config = dict(
    vocab_size=2048,
    hidden_act='tanh_gelu',
    norm='rmsnorm',
    positions='rope',
    rope_fraction=1.0,
    qk_norm=False,
    tie_word_embeddings=False,
    init='normal',
    init_std_down=0.0,
    beta1=0.95,
    beta2=0.99,
    max_grad_norm=2.0,
    schedule='wsd',
    decay_fraction=0.629,
    train_tokens=132700000,
)
Each number is 128 + 24 x the weight over its row's rms, rounded and kept within 0 to 255. Layers, rows and columns count from 0. Numbers have three digits each. The size before them is the row's rms in percent of the matrix's.

# layer 3 MLP up, 384x96, rms 0.115, rows 284-317, columns 0-95
106:129105142100144132175150116131099134145113099114126082173113131139144127108089134143146137126113140108075168122146128128097132119129110153108160126093128133139135096198086087093082136112133123140124123132131114154115142122078146086178108103118156121086117094159147121130148144098153110121
100:115149155116164136099122144104095102130100148102140107156122133115147125120084159113141154110151137119139154153108113135085126168108109184117150108106109171173086102157110103127110178115128128129150135123149094168109148077128110104165136169113135087101130102109117146154138119149155142140
098:143123133098146128128117129147086103129135152162134161131176169097120124131135139126144157076116144106082139166105155123126123165151122124095101124139126088134133146145134122110098060153113159085106134110097080121109104124097153133174112135134107134127130105098169143121160130152149123176
095:131139152131127102103147160170141127158128129151108114129149084130161102152105143158165140131146102143112123118101142137145125195126193111095111163128150127115152110123100123159138084141139151126151157138144129172125113117103178148123083151092135107117150113117144125183141122109151112171
089:115164126108126111154147163147106159158119141154097130114087120111089119091127147131131155113135122163132154170101125162121116108101148152135089169104123122156171150153088113065124112122111128113142095110145118149128126108128134119169086130096111141094126102097109181157141144093153102123
102:133113127146123114095139134121094084126187112115123142139162123147123145150099161120129164116131179098111190158141108137084107160139163158106123095114108125150135165130123075107095097148069093132120123128135098138161161100142144130116137093113111156113099109103127142117098142124131137120
100:167122121090133124126157194193110107149140115094116126144147124133123130131093159134105167123137149117082100123155089110141124138180155183140121138120107122129124163100168107113108128170132142151145114174166138129095140084125150118136106138087126115132109115124142130119111156125132169125
107:113160143116135146140138115117089096176136125171107135151155124091118150093097175115110092116160133184100132151092121130113113123122112149145133107104127166187123121159096151091162147143095137156140125111107160114108137077147122137140112147131127134097118078142111141101084133147113124128
092:095101163109133094147129117131111111154142117105105127153118112163159134142133132157156060113163124156120141144083145120112131145124106103119099102160086167118173163139135144135153127114122132144173075148137133176108140124134163137085100133158138126103140126156165091136144120111120142169
090:134122141100162122141129110115106117158107154172130101155113109144111152157154179125136123090121082152106107158098137149187137093115174099152121148118153176124165154156136106167120126142093145114126130147149172113102094093111153144148155140140141115136095109169122146124120151105139128148
084:167104135134146128137112168140107163095107145162130149111121122110151158073106141115164125108176153158120168162114136112138106100112081159103120130149124158167121143119129160128119151129155127133123095092121165116124145120138145110215133116156144117124093111101136169153123143133143151121
093:120106159163134135143097152072125143138162109091114151128144109106127135149093141170107178103102134113097106156168168124100133157147190104124104116161160151124177122159116157125129111121110093125142106155110122142124139124148119133118123146166121148115091106126151104095156107144124173117
101:148085169095163109131131140132095129168112116132129124135125081152165127109125101152117120130152138094139149102089109149106110119116119176129139120137136157104162211126113090137137113106133154161112087136162123098131123087170135126179120101091143130103133131098137131131130129119167107141
104:117121127103149111173104143107132121125120159127138153163109115161100150111048092131140134071151145112128119143146088176183150120103130165130145152162148120170133134147150101125140123122141085148106103095110152123139110084136139147136107170124141121109122131149156124127147118102138173131
101:120127149125142101137158151100118128134117147097123160162161123076072138119132132102165122112107157115120112178133095113133099172107093139152124147143175112130174122116101163133127162135141104109159130198126157146105093122102109112133134119114148118155110088093139144131128130090153105115
102:119096141145139111152133089147123135164081100129122120144137099170119138107112159199146148112176101112125138159101133126120126140139118145104114142137130118154136144166143075134134124079151120135139100128170194146140150101163175141122174156148172097123129121121118140133138133132112127104
096:096129161146155081123151166113122151188108150120098112130116147101093145108093158138165147135093141163136075147075145109109126144093109119110147159100150149131111149127131145147126154118089159150134107080135123088157118087142110118135102119118124096105123120119134096159150156142147134132
099:132177142090140108099141135119087065152091124113149156105098164146138118118118165134136129133137099140145124134110155121129095106106116159097134133112121138139131124132115119085074143111089118123092139123106105153102129128124145123164163112118137161079118102110133111141143203109080149143
100:135132166128158129128111148140125124136166151140105134113147161080090146131094154123124117119118176161107115155122125136161122140067150149154123099087121161159129110141140137143151135139168084150159107130161184103132125106134106114132095128141150131137112049153120138142141113122107168131
098:083154126109121108171151089157124100168106105180120130195124106092149119171126135149091116108157173119150112155121127134136129162147125137157131142161139167136143149168125124130109146127112107140118146132147188123138153147121143110144131110115139170121141118140146184161138158132107159112
101:126129150131117139146132134088132119094107129098118119100106145129127116090149119157200113094123107143115139142141107096144096106146082162116169123133140141154112116158139123101140151132089111164128126097117128113098134147114132125122109085076190111096142172069150122141105161102120121133
107:163144161142146132149111158124063098141107159119105110134122074145132167111164129153147187063151140104143132152111111134131121131110145125134113117128131121182128149128158131152075104122141082151106145127101132143186127110128171136107127151141110159116137125118140149144122116163149109127
105:110100144158093123135121119184113129105100120146120148108150132106125130109131151118108166119109136123093102156142134097076129119145121158097144135089165188115107112123123091128185085125128104135173092127146136138144098123098110114148110131111137110132084141112179135114124155078158145150
098:101067145108136135149100079138131120143133126135146102127126111190112129171125166137114125117154115091145131136127082111123127152146083145090134118143146120179079179149158153145114142148118086149158120155131143124123123132110137125150173124130152126152097121104110139141068147156146133145
097:096175145194133123142157088096099091104133149089129106124179137122133134115110129127107155092149155165109166131155154148101121141145139128115097107131127094158091150162145093091127092099094113119094126106123127148135159119098147147107097108149149143128114116111133125109139168103110157136
091:108120124167135099152153125156108125147130135148128137117137161143100117107136141142120097110156104120112142121139107107134117102087191121092124136138149112124157154133154101138112065082134110139111104129094097104146119124112198100156085119140136114103144103123188138134110164142084146107
104:153092153084165083084118161135142137165145136103115114121138141165192135098132132124169123123114096149136110141138106122139086150148138124115115116098116116172136160113124146080093125127078124094144133141131111116126119071166153168144108142117134161127117131107136135101129171111122118158
101:081091142128130153126146185138127125149151117157138111152137153103126138110127132153154205123128107122118141140119099142133099146136130139144135176199133141120155116144124152162103167123141140146191112075148153098160104108125170130115112135116140126128166141124129156137119144125167147129
102:116141157151156127125149095126130095119095102142139095148144131116152140154153159138114149100158161164138139141135110196148137123195121149127125129130142162139137120158125139179130133122140125171160123087125122142165119098138092157143131107087144116123125151156082186122113167103150129112
100:127155155110134102159124133129116065134143166099153138140087146104126114122092194171134107121130113112101111135101135143115139159127154133124128106080142163152106173122153135084141128146146141175139103127152145173138095110108092137152118133105128111090135122153113140156144132161155160159
107:133135157125160108143122174123135100155151149166100109156117137109136121153103153172131108100134127147152143155159155191174132149130141146143118142163129093144112138145132112147059108138109135121143083119106160156146156127143110130131096178137158138119119129134151187117150172126124135147
099:123132146127110080107104121119114153155138118120096141139162101135129124108123115147146142122111132127132103142137110128139098144085126167128084119117089135127143123127152141113102106180098060137105116150092160083159128141086118190104073148126129120127127116133197122154162146126134145143
108:154126147155151105158137142152129090142113171153115126128143164104109130117151130134151158115137143144117147127119102154110139169105127148105138143134159133178095142176122127113129092181132090168150161185111089127142123119110164120087120123126174118134071136102122122147107138161117168127
107:068149173121142103111146117105115109126154134106123152132096156137103145165118132150099142130134152122069121138163148157060103164113165114125110117121137149113143145168147118149108094097152083153113153121159142137160131113120096122099101108117151100112124096162161141108149137118113154144
# layer 3 MLP down (transposed), 384x96, rms 0.0999, rows 284-317, columns 0-95
102:150176092092124141132081117125148135146147109097116117161110137154134128135124090162170163124112093120143148073134156124150183078067156154123147113127106131117171114135091130088134134104124136116133144112125092118152173126101121105136140124111099162129143113148106106090133125126120108141
102:136135129131132106131099152121103089102137131161101107121147118146130121098094157134178137102075128131131140128146098132123173087119092153183136122102134171131095115098108102128159150167097119127108124141137134108118114164141158103147153119096123143114126121147115155068159131160170135179
098:140104134111096125132090163110152063129166116128081130101157074108123131147111126134132140161112130146078153112105095094150147128099117159124123094138115104161141131166109133095120130116124095122110121099178132160130134126126131113132122142118116083175114150129076101161110112125149120087
090:090148134168136131115131104133144160119114162068113106115110117114143126130104128158117121114079138166143099137110114129120141124118117087172130118137168113118077144117138108117136111063114100153133129192119086173143152144135097125152139116123168125132106111121143088152139163084109114141
087:119136129134095154127146124093157120093106089120122116055136142135094122120117113144168134185146129129116145105097095107117130157117156152144139116109085126120164127145124110128102137098178143136127137095075070158134099129134170135134173091107100111150128127118110143170122139120137118113
097:122097141141121105161108139132076141120134140131123121153102123141127143137139187118145124135098128106145101135210156131139205143143126119138156112120107126130105105100122172128145090141142096141122128104156174148133128112124138130139115145075118109132095129116124122084099112081089160136
108:164124083096088136111150148140134097147136108101121084105144089128121107142105137131132141144095146120119104146161099081118108115184150164168173143128115148124128112104162112132067116111158137115121093126163089129104136104112149148140129130136112101162120113160151070135139126146120156126
104:093115115103119162111112110156106092146142121111143140139136146126109130211140107110116120143184106118161130102104143108147146109142138173123106144110082117125114101129139140131108166118135120108150143148133102125091154110210113147129163136175133153163128152118132121107124094144133122088
092:119116138151107141113131096133098161130164153112143134090134148145107108129163099142116162120166147147130144076147090132156090080115128142106153122137095134087063110103138145140138112148129122149115139096118114152130093125172130149200137138101150140157121123082131156123089139124102131120
091:149124146150089121128106107107138126092106112097141139120145088087139125134144110144129136167132139143096124080129145145143119145174122127098155165120089129129164094158145155126128172097116120127096141101102127126146197158081103143133150150139101124187136166158107132143100102102121116133
083:113133124159108098150137116090149128097117095117159113077124094124127138147126114140106136180160167140155146123100107121120164146141134149132130114126089123083171138132163097129144105181152159122087133127149125117123139155142136111208150132141095147152161129113113127090116111138138114086
089:096144165138094119105167174142119118148116135163184129134153160132161122143152123137146126159138094157114100092094147102133144122085125136110122129157137105098134140097115169161125145149121125158138161126151186113135127126124143124143154140127143174083131139113107182175168153120112121136
097:117162100117143077117120112120147111130147138086111065078155138111115104126150093119120161143114128116143125114122117120148111145109098095098127098157117118139137143133156095128156140113080118082105124121135132188116130179159129135119137149126086110123156136092125105152176108174157128112
102:128143132114143097112126144113122111116130138101083118120110132145101129134103091086130145084142140112092139156136090135112148106115077125147131144112096143165107117116144122120111142150150125120140100103123126083114119154163153214140129163140115141105143151178178119129132182109138113081
096:117111102169119142108102140122162141145129103117136118189109140157122130107105142102124140131084139128117143140191129148149101136122114148144126102108116140137129144116088115107135158090119108165091153084100078111128075129136173117132124143114140164109138197113168118099141125140121103104
100:115132150089102105128133162075123104123156128136099116109144150114111100167128143131121157131106081120106121118125126114129144123106163081137113077121138113097113130145153105126151166101110156150136138139125129153108135075142081162127134122173138134112153163115127109162130164121129203170
100:096086112183100126133126128081127091134072064113123103141176130133085080140166098161115131128140127134121148112124113118145154130141124127109125140159147121167111152136115117169136121138135106130136149152141097155113137085135135134082117138117091145111112129091092160115148109124097095128
095:126086146127159142098143116114121164114156155083147132131099121133129110106117084113109108130136150139138085121079090095116156157112137134174150141127094087123113137140107175115146114111128119164172126146173125094161160098090156130102108112149112136123117108116128119151099092128158129078
101:145166168096138100096111101111110161104134117113101132174126088123084141133173108124105115149078152121131116140126141123122099113118171110143124131143112100148143069131138147123153118116131093115102127107106111149154156093155124120135152154189193125141112127102119167131148111108105143136
100:098142086103135154149126152122124103110168100101116131107151139123144099143142168190185111145120110133140104100106141130130132100122174103137124133136152155117127118104156158145121166159116131151155120161106138099138132123150165172145103143128141106109131137089084138133099125059155141104
093:113135140129182118092128137102161113149177072126126161131093116102136140141137116118138141125124146151160119134115151128172093068129143124095112109140124092106080112150133178111130168154102122154126172151087151123130135135124098158131131119131126106116114085152131166122146106096163119094
124:112147109133156153120129138175126146107138168122114135124133149169106147142117099149118118075138105147126120188155121135135145115116134135181115154130098118141091032141161135125098140123083159167133111110118136122145114122136130119132113133072110114128136098143121097107085092142129109130
103:083146134111134121124154122131112111098081138149099119102120095150139150139155096126077103096149130153184090112131126108136120109093107143136149100131150140152092104144167145105122141141106163118089156092058122135128102068136120137173122120126137111123121156099135134099135128164119134122
091:137100135091137130075107166104141146115132161142125140108181196131113071175136144134123082140114156161113133128122154116112122116101156077166156092151116100136100143117144142101150114157163119154170120147143111151124148150121117127104112139107112120153126110127156109105135099148125115157
089:150100096177112117114107146128159128109125104099205123097147152110135136114151127135144130129138137145159094109117143113189131162126137119149114084127109129106111164170127141110141076074179170111144135147148146134127130127123126142126140164102107147140078137119093107135129158134122106107
086:130100106169102116103130137133121109078112117117156123144152129101104112113126130147137123142086118105136197122151106089129086125136157129136136140112179164175074091163115129097137148156145160088150126119131152152109143112118115114128121152092144117147166153149126145159160122125125125181
099:142122123142146135158112126148101155130156143108129101148166135130131148134169112159103088096125124134145132101118117123163149135072118135113130138186110148160153104153117121103114102126122060094156120132136151159157131149152173130141065127086126123096129112150091134093113086140102127137
089:178139123131132096127143128111117128152091167115137140116144118129114132150146144077083099145119082150140097162122171136142173155131126139118119137110104103142142135147132108124146141078116143088095139152116126201149132103122129105129121137171179092109137141121103130086143108155142145087
101:149088127176162159113130095119169127095121115133173121116171131135060134131154193107135118129128112171136140121100130098141158131147144112130103102101118113133107164147142152112172139129124157146114136188107103150117120086154124117152159134136141106147157148130111132120127141125141087097
096:184168151145109151116113140161138129090151118134120163129130140096135127104135126124110156150100154076124103137130152125156090120176089125096127114117136149157077154117107124117161116113075117082146179139087118128107139122143138144135119115159165139116163084154142142106145112126163121143
112:132078128116162117087150106113119156170132083135157121126126094117115121125166117135164126128142088112163139098165139123148113105154144083145118135110110167127142157130090143175131125090177153169118123079137143120139135060141095151172144123138119141137132123120155121132104154121110128143
096:122115113142136102101119127084130131163133151135127115151111102123136078136186130140105100127130151143152140133138079148125124114118134132154129158143122112122105071187108170098141095134117137146141133133138129124132158166088153162099085096103084097131136121105186121088139131093150125145
110:131104132131175127132137151145146172094163129132121107089169119146132128080104124133141107142159179125062143107132138138175153123132138113141125086123169127112122171143161125113115074108119094088103126140120167147151135140163149148142092113128134161140156152098113130124138123133122084111
106:099104115129121165107086125117159141156141117117162118150115164135177107121154166097141138100137068132152147105098125090127123130118145115130137155131129125123141134146083133114165139139177106126141109146143136141118069122133118134127141124151125112091125170105119135170143120107034121122